Each number is 500 + 50 x the weight over the matrix's rms, rounded and kept within 0 to 999. Layers, rows and columns count from 0. Numbers have three digits each.

# layer 5 MLP down (transposed), 384x96, rms 0.0626, rows 12-84, columns 0-95
483478530455532431487443521513490511450512491554498524570506527576487530549491475469482547533541458568539530519553584461429491408533543414528476511516492429536502478445496474521523456437394478509428479474602454544545525586463498577459495599438499514467511525431527494500474509477505559377
514558567520468508446447428432514410545417443509343457504448546519424500490553510517567517459546502486433520439494544479520427508578535497502518485508495536464562461488574433558531478476606520594541534481562522458589512500466509517577466576516517517490455434464461402458460515586480484556
463530485465433456493479468527512510527471455447387497486521399426550511471539456515452435539518447469441447643600551529471481481553441548524492451405448495558554591544555427519481499522543587468550551477500583463510527478495511550548561546398486504422501487483546507464618445532501560517
598413578440438564533407479511605432600583480568556420495581433652533443460608517545443532479483518505446578543541394471404386452478533469428534527553447574482418480435506483567531561517542393526450478444474514494463583491502497522517488532479461543462503498508437442463398510499457593648
486457538460442511484443532521466456517492461457553532501498530469463533512445513535485458467468517558596479583456481556452558548437476421445531532467458506566459555470497512513457489549535553495558479533520478463535505504440538519470449503520518535497566501535443512484436469554516512505
453537486499504462460516399534462464441490587501502490483432431498581521439471492518477537555476612539494476504479474518548477496453570498433511477529510585548473485511518524537443509526466586485457528508499550488533511503549429505489565567385462563468556449547580475501440473536441509503
538488452428461512531468541554504473459541534570530566440520503501528525435505494493504559502493474496537494564556519494511559433394409499498487506483499523557454483475483592392492568550383551549572503559493476572588407552438378552536457488483480456477464410520503478495425566636532554347
464464546495528496496472427475557486489483401471446516504461583452407529520399511421515574526509462468593545546482555445543482474547497443530528497439534452488506487417502542546471569534599522544456450488535476542467525576531532579512511555490536545491534462504515387449475494518445499494
612455521541517458555520460455468479557439370588547570440487523577552487457493485582378497502538514499433519564447490528466447580517547403481528534590407509494398460501558527485530528466471484544411525511588490487458587549437499477506534487465399463505365567479529549518423521481502521520
512534524515538449523534396514458461430458520529500487382443507451448537618507480464443572462531469511362408473480492518533490480556492551466410502514476479426499555485515513570509528514510487456523505448430522569555621428544499474537541428479471490448556485517562528564523465526461756618
445510438467467506519516569439479510494488507457501462578462474444601434507542481510535505491573476489551512504530504530536474521509463522484519483485491565451491471516491472533498513540497522532469466550446461498508514428521469553482463535547527491458480524528575556495421448544493485562
466521375513480464413532534640470474359484481477484583468521501524437533396532452567577532529516530416413423472503498452576501486506487487481516542475477499530518483654511506560513602489517487486610483492579496476501497467438425521496455504445573506576539455460457537396484467508667469635
580408439465479527582501550496529528473536439473460538500525516501504508514528570532451523455476502526450580459524466568458409488499573538491423582508499504503524479519563531481535479532542401595415495549534469472498446448511451456504503432441515434492418501532464570550408519563500539488
572430489502466447472475498442436675489538354466448391486496513590532485520395418488484561402461583462496412485495461477634464498549383488493336506517568483471545570548495496520578510590551541549647502487434608428496483470523471456528475439465474504455419550551570486586606480508526544601
326604529552515538418510559411565476608508565599548484440584465544480466594497578575537534451539474510468531396432434451452432540583427571434478497468605581455587544514506532488611354549444493516498533473454510500428451557509513488608495406512467424507510476461581483475391513412462550466
488508595457558490492474555468569544602445461481502456392501487511522553493494514459510445524451415454546471482573500518516484482485568551418433500493489530545488557470472498532496470553493389504440433482489537512570493547591535515455506529437426555540524473460551433512460523444571463567
459453387539489528483504560646468616459550465508539434426523464473392513503458460549543482467512474500435475483526505570484579474557500496487452532431526443524414531518478593438435434546454378474494441507544537600470548561518553519528562561511446576535507547432533471426548579462530484486
575363471496539506596548532528481568481515465583472484505537514542517452480427456513509493441444548421508529512600567455556493518492590431458373559559474497579599456494520509491555478468489540574466470547517439488511490461474484405482539473474534463579467508557492552486387463521456428447
446474568504526539424535537456514568435512578517397447485454579501487444486499513496504492576595588548522488499489528520561502464456382476448532438443504481426592548504501549446454495533453584389600343484552504433485509535500455514522507506534521444437494462492452642562478510498503519558
506415515546482462503497481538468527567467438426516467551513502602426467588420524490453530542531454560534556561578468482482446437542489393480453442520450515498452544511492506480574549528574487486466471464424494454474473558494504575520499495523530577510400476534540484489545430526529480596
478452474386473501491516431504476553561511530492537470547488571487490510497503458467539447529431493449469469532460476617587526514403619540581474552499521485505535476512555502475527535467418411534490488496549447481497447497567485560565451591477497540457403505538531480506427453462562501520
495499512532484456520527494479507522528526504457438454484443540512395558492469514522509526491444424476514452473543480519464488503551585473450476511578482482504504558490491542459539606514558460496550447499536467430496597542500511474504500451451405564454540515520525430544441568421487543558
505509459519544516472433452471450480554528548500586515519523484514524537533515430519516418540483497490466514537442423440510535498429522458480409494580491579597543544514573509462576550539508505477437380620507518438555500433509386481481521564491537451539440536546494496499390553463530524385
598488522545640348544481520477395606568622485435399444487622495541500482569573497456528500574445566457470467464552547539457474587587507420589561479489517498425477439359511517511466458475460572515579530427487520506471450508548576528503414473586589433414547557481433435438376487480456508447
425495593577482464602413542488473518476477541503589463520470435469488502473517458530554528385588541504462524468593509614437425493478528418501481465516507555434402456552435490579618480382555429539387475479550519554555481473569507535625514493482584507544453527504475526439417432586441497511
507478462554469472435527572512558461519554520516582524534568460510430553549516483475516460497487461476503452580528468525435436554501391445562564526453554433545481506562505535472466435500519490542551482528486463468527509542526488528511479547530398481498429400519519486535349533501494504510
502494520545465491488568452458503521543502482457467470459482508565457531536439512532400489502514474542453469532498541524462465499500511506545436491524462518492533493502553557514459542520553459496525541552501473490486497506501440509504542472544556482490440442559525445481488540495488499484
535583565543542551491547571498550541572521501501481582536483519479587449481546556519539418503512517551502469491495447450526466503488497536487488455529557494502460472466469512449425447486432458547482498464472458520490394400414485497456495514501553580433498521511603503569475494453463493433
426495429507468492590458497551514552432493526454522472508475505561427523471432469515540534418537504523432493506510543485540487467580502470482423499414523504501460640499462452532458478520539523471471466478578575548440478528510486519550511506542462488523582490511523410532508485541429535625
511528425523487526471479524517527454491504535496484463477485536453546450486523520465421515459475478456445497541489552457504457482434443572508516503496581468572533537516560467499476484483519466533570607492506502465536540436452607499529489516475465475435561521528515480539462547473476614536
497447505558445471448537517510483479482447506521538568470501450546534507513447461589463514577489510456420496566560462516471548484503522423487536566506392472508592511515445459516505497521553341518549485532530585456481513483521559493532491490542530478511525497501486493436424500547572477437
461488474472556437571524561517477522509494527528508564425509462539496435517583501493564554541542446483512465485518501565461483545484492491565495513519536468508502466480516463431424415517472486475535436535486433553536514504514529429490518417517482487536486517478506473530423575494488558516
480469455495535517469506495466496431478589477476484551485473508524444471521481537520554449539467487508519500456464473507532528484492540560488575559468561504577517528495523469491550504476522492535485368545500515482482559522431506519504520491508501461534488470473423513471414483515494536533
476425534475449555470480410541489519573481423436456512431440460406467627577473471460423548545494371533544499510459602468482562425429679428420560507440443441486419493505485541535498598488526503467516451430479515563531610581486534559455497696598477571577418513458526436484566555555490449451
496469542517440481479543498517497524577532462475519489465546475583428511516402584508461520470463456540513508535472497532440509477511523474478523511518447476457572544513597550502474512492568476497526469516531499528459530481479477444461537467502471543467472494482529480511493475445478576482
574462463454576582487495452534446518478523461514409446530529498522481469470407409427554458511440554466445481474594574511452446616458478409511553496503606545540546539542484505589580527540521517505348473541488530558431447482463583500490549475408597574496579508518471432480448560509457455536
565389458552465511481600473485474527557573472596547592502406498444527462476533466427536433536517491508517477592438466541437619465469544511494574491467544508463550493485471475458453523526365515474528551515375451479523465416563452470527537545530475497531518530515447617427578486501469461531
497456610550505456606592473648493444528441474509518482499449454472501478562444554476556360521513422519585494581563457456511550551359462483471503546465455517557453454434542467477514533532447494472396382518443512465482390530536574468535527485440478584555519508513622389555417534503590545522
519450482500458454475532537514520445522540556431522387535484534535542528535541578508443542481498476510452575575524467469460444510542529488503471473506504453465514493512468487445526480469454501504479573479493437504487523490559462512480536462443521484499555570509480504521399591506507525491
493475519477469534491488502492554484469496485477549530467488520515489481443499513490522558479481525474484492516551521531500488484524505424563465465469555512541562446560488511460430493487519470544482452516489441525508494561570536521538516483490530473531494432567493471516386521472467495541
523549485451499571447482517608492539411478383559509523472492416569566516454449446573489471536483480565474522428497516444634483461459591439475537541463435546541411513658514547535354476434375517439421539474413516511507597584467522563571499620594599512592430409441429469510443527525490485609
463371521557600545570486472480514501463485468553407440431535550584568482380453579483460519497555522487530479413507533589489453555479487448533473526514475515521430440453561493515481509505551513457435462517492537500510577451514487431542614562485534542540538513464486521506453427500464544471
460446537532547511565572524518510541602409558411478546450499476479476510540434423495535465504463456556644501507530436502489531483538508453534537509464521455494552441551544538545475479429534558449470452493422431498458497442554505460526479436495528515542511485461475531468456596465571463541
527487516524563507480507529504448461479463463542531496511493466521426534511460544484485519554604403459514405631609520476521444474537489434453563454562453563480486511546500532583464389516501530590461471470484470464528476498411543504555627493410479512584480441552466546548493446544455414557
473500503514448563528546455440531478488577501396521490574444575514560532518429556556474498491490523508550542448547539531442490527458427526548518439423463613550476467421505549463580464481479460471538641412533473399501526590456428424471427453541473476506435524499446491673406591570518430588
524505529481520506505494596463604523487502547537593546488511455481507483548523589532580460494470539418441494451534485534482544561468448485647513528501506481466503437508495475482444358460495426511531474562476433504527500569494545500487479551491482470509498386481505489528379533569435478472
521483435440413446505430466396507541535556528492488487487458464495490500553418403475436510487537473474473442576484558521548486505463395644512498495473509495524534527576504564512425537500566427475626637483433480507482541469543481497519576435485461464473535466544531529498525555451505564587
488503542459525439518464551505511454542544537516529460505522496522445510450469494455530497488496536460407432509559392463493508533515431477573526521585497526548501469468501499427433514546541439561561530493446503457477523491503556509546530511393457548477580424510503467560463585519469504589
460454502548472444505500495535516499527538551484449490510428501517430531492473501553486543549457469528476441472519542518450509494547519462428548544537434500488542517476498472504452524507542547532478498472534536474447483455496419468467591462481498508513471548519512508551506459592478479539
472505444434355555457444452461544410355487511587585516481454585433527543448512542578504480452400553438533503521480497464529497385389531569474484590451569609524548456508542443563469527426498527499489535445448479521463493497533482521625517503598594479509510529482521471565529490502608440543
499453426535440543430471473537492490505507504546570548433401595432483513466438584537507466402383543477412429521574472545460426539569505476465532565490507512531438504534549601543392533443517480490543436494505507536470502531444493528472479525572526543473488524496520527622482525590554494462
431449591494544548446558429521542529513485371484415502446468548573490590381472541501469585524524456481575564511544556560551442446469466378465547514482545544477462487488555517518503504478488473436468477479493503555488510576515480562511525619536422531558362467476503486533434486473494502510
552527510560485536425501498554462481474493435509499472555452495535500521468536487585518503506450476486488478523467457489516492518510491457475453502526438537503474504551510465527569526482482500535449505452536460468536503523521489529502410559518554510538531509506499469435394485577630437524
524443387536468514569534496535622490527502452505594367450491528530484473438471418529498505523515495562396519564516525531506506480536470532519516451520613526547436517555504493447461537500355517495452487518474455578450511474483441439447558545529570435450526487527477532507390618468571457546
502502509469567621466512543516456513491476514486414412495499526463576517427495463535583455459459505512448575501536504532501463520465590524538538567509531479477565463556567452532531496448487497462405521365495436444498533531448549460544469596495510542565519547482440487356391419561609460562
547522489584501518503420513481468489500526506525505492424549514563461503496539395549500514499523509500384483497540461509479520475509450518502379521523501451503469542531516558530493540460515509450581490493481536484456523556467518502479522494483483503532595526480526485501425468518515423516
447496479561480500473530484597447593406454470498567570476440581571474577368488430578454548399447528529461447516524533509591509500441470446467589538495493483531465505541548528481420553476487484527382529489554450555505535540518556597562575480472534511502486437514488507454480503510470473446
488519497556547519524502612522585520512522551527536509524505480457521467552533555492547437556485518437475472490492446541451466559493441488574511501461588451491511416559491479447452443466513494540531475502479502466492489522514471504523480510510478501485522445487543476486297538553488492430
596411437474439566483469386481484602468436455420467460439471485453421581457436519544593504441437525493476554493572459568533551449510562572486505556555493439439448538449568424478467482613501595518555473523528547475559543478419482643564578547534547527477431456487496418440454600534480480611
461466480437503567510461479500550517534417573495448510455575573557533527450407477527462455501398553470485479498560457522429470441425550493508556487420439469485495475528502494497482514564566523458547474559554487513512491533557528523530457526611511485485538476484495565472437471527503468481
531502523466546497407503530439459503540462479452491465452476483533504505443478547518505542429488492522505462505564513496443494534586540495480497555541457479517564443495529531537424550476544496516523488496516511434512499561447509438519558516520506487572470487558486537505463467444499522527
455433543488461525515477443438495476440443511470410480520451368491510584507581488479402585550482489550511472455432507546501543483498593476516474579535535499498612578544482538434494512421460431508455390549506464495604559512467481496423507520530725449586473529437489554381472560559517589497
591420476474490438546566494499540595517471533538523516412399463519486490380446489433464458585492509502536541450489569492432550488427523522495365449501528433469559616504517537515509520506628468480509577506487526518538486496494444597509550567543490480502617454454541528436466464427499505530
436546607487579567485481593488480544509539518619419500569500486489549480542463472497509512575569543469529474519451455477468499526528480552463477521420551543494467550519487509463462426450409538507567541394502459545550448451442589480554432468476530570479565479538520451561406407451460433373
448491499413478482480505514496549472498478486576573484486522462552518471569525498572513436515506530502388447564603405606525472418559442468398529498523480539510501461396610513416514464595402558528492509507508451503481486454476514450456429563514591478437504548550522501557440535546520477553
517519399464554477502527488587416669420416406475503551478444524577511598461445414465538448352543530463519430511542526497525523484514492433555542565489476532504438546633458536505425610526470501536675496500413493495525371471452430478557450516488582477444413499571468480572600507482593445510
493463436572500522511514538529467476590520507474496501475544529532407511507423533454455431470497486402617504577519507456524506483365469459548434530573378334493523421417502517526538516489534602528390565537620531551435528460501505579495583429454572599567511489614490556449440497365535503470
507420455559455543501496492596540484454481544469376439577406403483498531460556476506558523563536496585412504592509522511580503481533526562551479416475419433554538487485402385526517504589529490409364426579542483454517573547524467534428513563500489442552478498509569504573497484520435585488
491376542454492421511401435538546543517480477515597496606521502462336517533415473323418552400512388536572492569424526445565604506435530511534411587456590519588458492522490519574392547525537552534488403543489529586405489556577493516435477573435488526504507534497587530465507570484399434532
476506592445460445460517496533429577482455489556543417537576530498504510467441456538429566400407574508464462452507560452480443483512503503525504548390510480481580504628644564489489432446537548517446505440487516532494501465566536489519516530428544522459487486483466488564522433501500536499
440328623537421467459474520469493526529422490449612536513529553535546558479536518413449424440473482410474454559516532540453515559462534468523478499513407492443441450476463508526433625522554568523431625488499487620534466554457557501509597506545468552519436509468555510548472468549507457498
528607502436502459421380572495474513503494484480456508590536482589493509507511470443514551494438453546457527392534501421466544557413548500475459429544471504489496541392502606523484468577562574460535436440539452512559542548492432473454562460594608479539481514454490479424480530470461563575
660361488387413356550404453582492576617593462585553453546544482547594514581574429486342472509513516607577519452622428419641477439507558550413574455566419470536383583488505576493493469573539386543411510465404512492441643458405500520406545499496517434458480513554498493492492434584350580534
# layer 5 MLP up, 384x96, rms 0.0878, rows 13-84, columns 0-95
416560452548541570497634481585546606433503563518631492551458442468511523512497459516467462493426490551525483591529535501513538531381442496527466546476593570522538553559565503431496547482455471490559471454400554497449501433485548441451456484547483388466495567504508517560492514442416514475
489551541573531517534457462498530503542491513540537528456464546426557472475435552562519503568498514495504461487395452545586547491489444501493514568578512490489461487406446565484497508432573471595461472470507429489487366405493490467435482473529431505491425513579549481608493574588493453533
550553464527529485574449635555508532629578627631424577577508482440632351520539571507550422533521543454557506455501468450501594540461490510530530508490476523385431580466387434460528489544414512488506431473437521476425476441447576578548482493536414485476560534546494386486428426493361529537
448589467472468508475492522561563477490545479506480572539423407548488468490618484458522528497463501492439526430430534462501491450540493519498511505525513540538460541482464541492481563413506563563472487516458475514571460560497471499545509449556508357490524536523614498510462475393498413437
495525584501542485475481587528487481583486444514543515518559528538474478481548509486552496483483384473512546527499532477515554470545435475515549492387531449504567537535451522469549496419518393543501473534468422479473509506458502536518448510581514436492439499451469548510529533468567477487
458565502547504521449525573519489600458523533560558446487484541517502499502552503468464533498586572519493405458518430419521478529514453482461515517413594536493428461447414466427451551492616353562504509444517589476465550374503488398489441487511527485485548543550577506627483505458319550501
455538537534537456467513515440546495547511600578569496435435428564495415484542487531471472486558547478465463515490477523421498492516460644443495444519559577505518550513540537484514492455498469539502542490450559452538478465500486510477434546542545511534561565493459571460496506531495445475
429470429516503559448464559566547546479514545495516545579454449500484502496491487464514395490524561520524603400512475493424452527529459519545615495491507504481476532483397498438521435521527461597501515446408459508580493385517453494535508447576544558533534507451502521549469483507453479422
439537407514529598499555478482492569471549453547535505441602497306577396472530590488456437535444549534545551413505468414568441512485502504561530431525560542513531476561488462529467478478492510571522496440401498492509444485495477563427504410404491426434477526508526550543507486512415598509
478502472456468516491515594446500556544432603517532454543508462512568472565530548523442415520561468512552541462449522571567438444547490486445514492419536558349465524501522433520466489486494464497549521449512450504482477436490453485503442501445622529515489476439651522580414505543439520496
544479550597621596469518528461550488573496529516503535556501539370524465465483558507588500485473420539458428529546459560448501502559492565496553465509520471441537555441460510477514454498448440544449495514495430544491503413481532386494536441493569429448504546415545479399458545505548446519
476566526483476463474513543474540475499482497545598456516525518437582493497540470478522380526518514590526493481571521509426569493539401495505562414496481516547505487494501484499461420466435562469525502371462498482448507510386607552439489605471533497554524498524493484519475442453510488472
422533502515500572531542520518542425456438565481478530566502484392505529493562538579549410544453482459510609452474512576450555477499571560445590576533471523534502533467493544505398399449511529484460527515550481535520481498455494557500515480530441444584495448515461593474454593487499383435
430538509522488556415537543392514464626517512490527522537564437470545445521522493532550491534536499466644556497486479436481500522608436605478452447396581585489579486489488538510423518503473548466404603396427538549478473553472475610489434488587581491481485523521552446535390486399413402419
503482440507519479497546532488524479460507502516472550492556499490500464506458456585564552507554577566458506435401416426479516506506451392511486480413535413518529459553524547477523444518504476523586604464476401479438552426446543518555451498591559407491489512495446514535535511462459526486
537561552506586529447558541390541430512526518479431536565537493517513452492513470431469532487477503425528428446523428469482542477532499544475524491537587558427553480443454532500540475517559462497519494463503494509485470427500509454524463507511557477457525516564562537540495399566560476501
459580529525489460473495559531500437509498480491494465524514515455589544468615553523502474568532508582499452449458478521401484522471433602541659496522531470459472539477477478507437494548474489442523527500467578562477521498489510575485439507498510516478509492483486430521523534544509504514
498550576409456461539420505463536591478482500442603453506611505482628586575551422508451525627447482467499578471398510458482492492467562496429513502486510555569523381538557536483397477553549498534436622497494511464555485498497431567446400528413506592483464500409566548373417585579509469486
503568512471532451468500484509487453492531606604518540598454490501522471527497491589461469530503526489504504436540500517505536456507393588459486461530491555448446440607460560529475404479527565508500600500470493438490516403546480493485497501517417504476592523501506557520448556475379475402
470536582651528569533453499539535423500452488517482528356534454522497442536534536491493540470523494550524524486494493389438499531521403535435542510481551511507441493497476503489509515513539563462460514486489541466436529463482493447466510424553540427533580485500550540492482500474473509499
491528451454529583433484490503471527505459503543540588525547533480559468551559466472494445506522533568413577520492511390474586543460488463575524557367511479478530479458454532506465442559447484484504503505450455469526520403488514542545483474601615408505548486498506513543489489497445474471
564575578549505507479412518395509533503555506541491580454535482513522506578562519551487504352533497597504465454528456544500433523501523563459508478436614580586472610480442555524465457526534485500412540508484535412442527346534437474480466425467541465579582490429575440512415528509495443431
520583478587467518592384552455445462520542505512444449593584464414529494548463510473537535498530523549475493445444587465573427587577599411547480461537518507483427570428489536471471513473544525477529592352495459471502453470532561558565420517514558497380447507558527416491395458474492491412
490509479523529542380518494539478555518546554497401531476473507547519489500478452511498475593504450530512437506524522370525569419473451540494522488538537463534596487545557440404473499599529492474596528478429492471408508521449471450427492525544536528396531475472548490607545510426510457489
480499487484549472514456584499435499509456515512499543522550528512476474497480493509556494507534522489523531474463524463471559495539516480499465541503481521490493544481534502474513511476524509537518515412505513463487447494499478460502434417473505488491555579470550495498498541473512487419
490529467489500496476489532578497517500563481560542511527532560444550385468600515452518486485493454534511582452520436452505587581461519439505592497460580498507498522457496441480517453460490526510494485506467520510484571504399486485418490481507474527546587538429498563432470534477476475510
473573543609530517449561537521530522562487437507472519484454523511540512527440504505548455550520525497518411543537534435531496516575534575457513443444583520453512430513446526397466493523522503598498503450456428564427436423450445572549436469467557525417486554518600488558465528414443480481
520497568468557504485596507491491478618498546487471542489561510466544506484554504520583390523462483469537524494509482484416534488569508555515446469500449460528547403518482592500510374523524402509477571510468450545572563511396551491480477469502470523514463524442514542447495523464503517396
431553478502615504490513476487503569528495465483529447486599521409550519550527560413488448503472485492556551475444543473498486591500442600530573525469575513542514489528549528468387491489493415601512621495445590432499438462413567548509447495508473438393542553472543501504419566443425533512
414504588560575471474601510434476515504556591532485492450512462483494440529463607482459520488532401562516486530489465574587501507530469572489472452565517490535476527411492494494588519537606511501524534529432501522506374447474404449462457472518601504536411513434509483546459454511465456403
388551414551520460399540552548499551518515514478458544531489548529559456501500430506464528493505560459566553538540522527536455504529507498492523457500547462651467502490440480478476545434569516604476576525471473415471623500477436505472457471462462467410422471530588453473453533475415506481
457554506518461556529537525545515485526504514532557463478486512450458484556516422539543436584512526469471472488557514446554442573479431466545434431577573645516490572411469479522481502412549550542545601477425504500488458490546447457484400425538571541484498576594558433584480444388465536411
483508531511617485526485541466539492553473514545508530473568482588479451467494541547573501485513608413455487528487361458448449567574455558469480460436576497503535484441583526528511475502454449503473535464485419529429448431529526491464535356375535501492602519509489590500495515426423507504
538547451469518543486497549523523459529498469528506530583473515466547455488576422472533492508455515462500560469506434481493551503476494496568492519538508511494482492501477490484551436467480499506513528538449524444546507448468537528540476508463515442559569504459480534515450485529503392476
436593602488419422476504537504543496521449495519526498486514509434511528444602539450530445498519443539566455559441469509518546456511476563510514515475463427534547487436460521447437452521571467442639516532509499458598465472478501436450464496563473434530462531528508522464516500508502449566
444501500560486424553372513519532502418483551536510434517535448437486546499521526490461571556451558539452489475501457444533452510509461505404476523471462575532428524496530485476449415503547492555535469505542556472453544537489461477508492505474553553516537507507535422573512647435530531492
383507501455527539489565499493535512499442495643483487427504530575641458549442570488555457460624500413525516502567475547596513582491418487416613530439570604551512554387502429434505422494491405545459459484374405501525328536538505433579481411539560494511585588434552466520471568497471535521
479492423554516471418513514473460526544481575588592563537501509503539563511438495506523399517483440448534572500464411566420565507540458506411577480397559548459604448510569494502498475444495519509495566422567517486447471551450549487407409533491496485478563526527501431516477472502440440540
457528485503537506425538509413537533562454506479498467577521427521543561497475477452529435540533500523487466487535472509527551590505498552482490471487480480501450469507505435520598517504468570484536528521493505465420480473437496464422434550568504543535545530486481438522451450450465527456
483479561518520469561572548402546482549513552486552460530527576489486449427481503494605513491475535451451398526492455511440519559586414558462508466417563551470528406508477422494526518571505435516601464490591374483468482479517494459502513466465485440416606587558536498504535552437511564398
418556564448467490403494607468455541470565554427530503495489554441494571480534445485551436549490477496601492554481569471449467512509501576490515467487548503528554479488440534460490427529430403519483522514411506600505480516432466591551347482468498446554471519596511544554498591548494458500
403547548521510446439404497495519539572507413591529498481621519430507481542605474595498476586561473540490456528452521456470449460492460618580512577450504548426537457559485486387541502551401504511472494438538461560387600481451534462389440511564490545469524500345474539483457505499529572480
441503502522435449510518538506553610499534658505434512535468499524559521438560482507518478481590557564474482507396511508505545566425468536519505540486550417476499442418536370514476545548556442515543522551475582462513466397454534396488459433575555473538529580414508459576501555515502545433
485509558525536540542542496444478509549514562488488477517516580451514394587478660481537560471539545432580500535518496565524435560439409559446533435482558581570428476490395557528527507562536477536559647409467478430476497531448489417504375427546488550399495537420524434568431591511441463450
404509480499509484512518492493566504557549562509525512533463453539555512542528517481523495527505540551459419496510462505496506548501531530455517513465566477463485487517487502523504422524475506566555488480463477446567476514487488477535476464545467528478478484498559461524435469473477555483
461525496575576585515540506660507443479491538565512574503512510380567483453578565518520514468481562550472480418478473436522577497445508439477508523544536507487500462422448463461483415488538541587430439473545420457496438480491521482494512410479470480502565522552541460485462482540496508414
522590520550496504492489524524504544507437482497489528490548545465494471482540555493521449512477513457542511485450537495488511459505531530491473517464495493436514477446488498470525495544523440538520529501520447474501465423492470522517474454518504481474433583570542481521468549519495494508
470609579439543521472519460486436529544540547569576485478562492500501546553560483498450478503435463582489447430542468448476519513510452490478497487351433442616518491509408549531478493520474443474441618512365451518518518515441537444515451522466587486457544503451534448455451530451492523489
468516567555458579441640521431570535496524438509480464455644558387550493504436450493422536492524450538529548506551526467491462496493513511485588409545491447534615431524527473470555531501527422562426662467438507538459488540501437543434427529543448576455486568530590566429426437502447553439
577588467447453571506547564435512565588545473509401475474555450489476448470533535393447510419518440484636524443472486461531545528491489562490482386558523499467462517420491584457467510513536464476405533461478573507556486490523462460543507463465472436539467472502568538473443557440498508466
433548517494549443517509589551451462479440510484504473484532543543525517508461481522496571517492538552452513473463442488436494504522508595491495509462462561550480483573494524366504516548542521553550507439496479566488463463480501472513464433444519490480555449500455587523475496570417575491
540468503457500532531489498427526553607514555577527440449592531489434436482507522605470526425531472501456527462461385553525606525455419536454554516434497552562470429538471425487538446477551523514441569495545462458477427474443520529527487529479485481396518533450510486467463500395487615493
439574548399625635540576565484479457513535476547543493478528540512550436507431523587544578544477490461497474535389520525525471436587481421522502514439521515458551547494525468442443513564455492510558542487469479421542552531463546493547463378551595457525513509471557405397468490513498485403
441527622455494554470444500415527492457498547588503463497660511413505457646578601579574490500549489479575499461435483515467554565522496511533453458376485499557473445499545497523470500439471525459527539484484472508382466479368578605519424481461528547437503530400503480497383550430530536461
460501547441531571462559545492534533520494511483466478555497534483522436497471600576496434523448474465544508493442466519529533506492535473476569479467530522456603453503526497525510433522472498545400541509498493462520481453507515465488494468486525548460462514466486461486535473554494532403
472521515490503517512557596425509385581530499527529528537530528456506432441484541416464456528551507460503504507552457492484498516628470515538518458463537414470578465512509397519542522476520484525545468515485526441537482427527409418508467526540500527484541553474465539475477434472582421505
453552492561475538510531504490581522534523549536495541515547519494509489519539532486507452487528533471481450479515486461485512528503490487542504503508557497446511474510500464528495466537505500557519449481455464474477492518489450496511474470486491484483507461522557482484414507492463590486
499501498529517513550502479491551436500575549504468528524578527518527448479625509427466455517490448491467556576525537450486535475467411524458514515594504541483517459558387526499493468496393470493428502485516401560457510518486559434482478542462496460450582561622576504603471448509452491389
597506506556502468504514542496511476443574539559465419459441426600595521547469490470532435477524489499445558525561483506650471429544442494485519434441557504508487488532507559508478455435433540559580539549476452474426385432495444485502437501571562497501566545586520512479466431403517451433
471472532480526442476494566498539547596474524529387515539576406463525492489506504446517504562526536504573478432417474531549519487473461523493614526502543536365552470439527511513536469561468444499549575508486583486541496436467446538521435467405456515475539511479478441561505553481434491433
503611617509566464473569494435522584507471592470532431437702459554520375495486463544567509511502487363521465491459519504467485559557430510487552564335455520509539389557528466433615536556392430503626567453481520479422464530488533409401530537504437540512534553415513548367452516443511577434
463567510473555560398559502508549471475560427514505446577628434522544474466556551548532547533444485565450530460408512502521402432473505490471534520428573512557470470564545568461502385549465533562531528517531467563506488417405497480563478469501482446444474549526486445501492418532492533459
444565533539538589503437624471460542545556478599477543536495521512494537514515476413493465557484513440525451520509509443500516507560529570431493503530583536498446504506465563452509479561462547508632578382473515537471480501419560514509374499529495439487550491492550442476423436413442471448
370518540496516642511476595443536539585502596569557578513505420473512574532554569483479551552463518533508416479464460587554510415555449513482475420417570521381510483450594467459502527583447552442556520425463552574510437463441522448465436548512614536463501529445577432507447476563449465499
492524493548483553528464536450475453529510415500466546543543510457515411422490532526584526523420449558534576470539502542405530505557462600423524496533469473495516467454602477467560446469475498447459505547551505496529547564519510516468513406474461478540545480501549549430472534519569470445
560519549440513496461625519538547474492538558486582444403538444474542553531624455519492494552536487627435543413522484459414559581477448536542583497423498543446472469445521498464538471483443367511419453481523524540520459522477537437477496482539436502432616587380482482545417520534470454548
478499534420590551448424491452456545544515438500467411509560567512610524534476466536457497582599462452496416592467430517499576510518502543546448555502481511489486522441406559562492473370539456475582490457477547442521365465488586525429468597497531611429495513553525489435459480518541487540
464583522519550514474575478470487510472514435457424546361495453565596465528506555520476545537522555424494551510506555527406441471521504609543539479553465546420502483501494441446675474486482437499554559520539549421521529449432551533572511515536484491471482474489463493493447399518504503443
468493465557496535534547579485509436571532487439485530549446475489588459485545514468589433475520480521514491515529432487564546495594513526550567468554482511532458540447419398464543513542473432473506489549501531459515512470418398520450479510496490431587503511491489500523450494479542383519
493595490460563532480473532571536505467563617504551545414484420512467463542474550481463542515483504523466427442563494436475490429480470629491513418491547455517513589529566503443453528530491515537399568509462488538511463501501462399482474530428476455423575529415500426585489487458495504524
485507449466545526518559545496501512552532525589553443472450536404553426466533529476595479496483558502525409563458463466569448506441481463488593566436533533482472427508591439465547510485436378511495556568569576502421442515450568501515464467524562478479685541475497498547500384569472494446
515540531449542535490412591563527547596512541632578527531507455360555531509641570476518427574542576538526440424523438455600525506492433566447560429525541531492420521511425506444466456467504493524538505504361600571396346400401462579549498450511495400408554523563537395535467391549434561506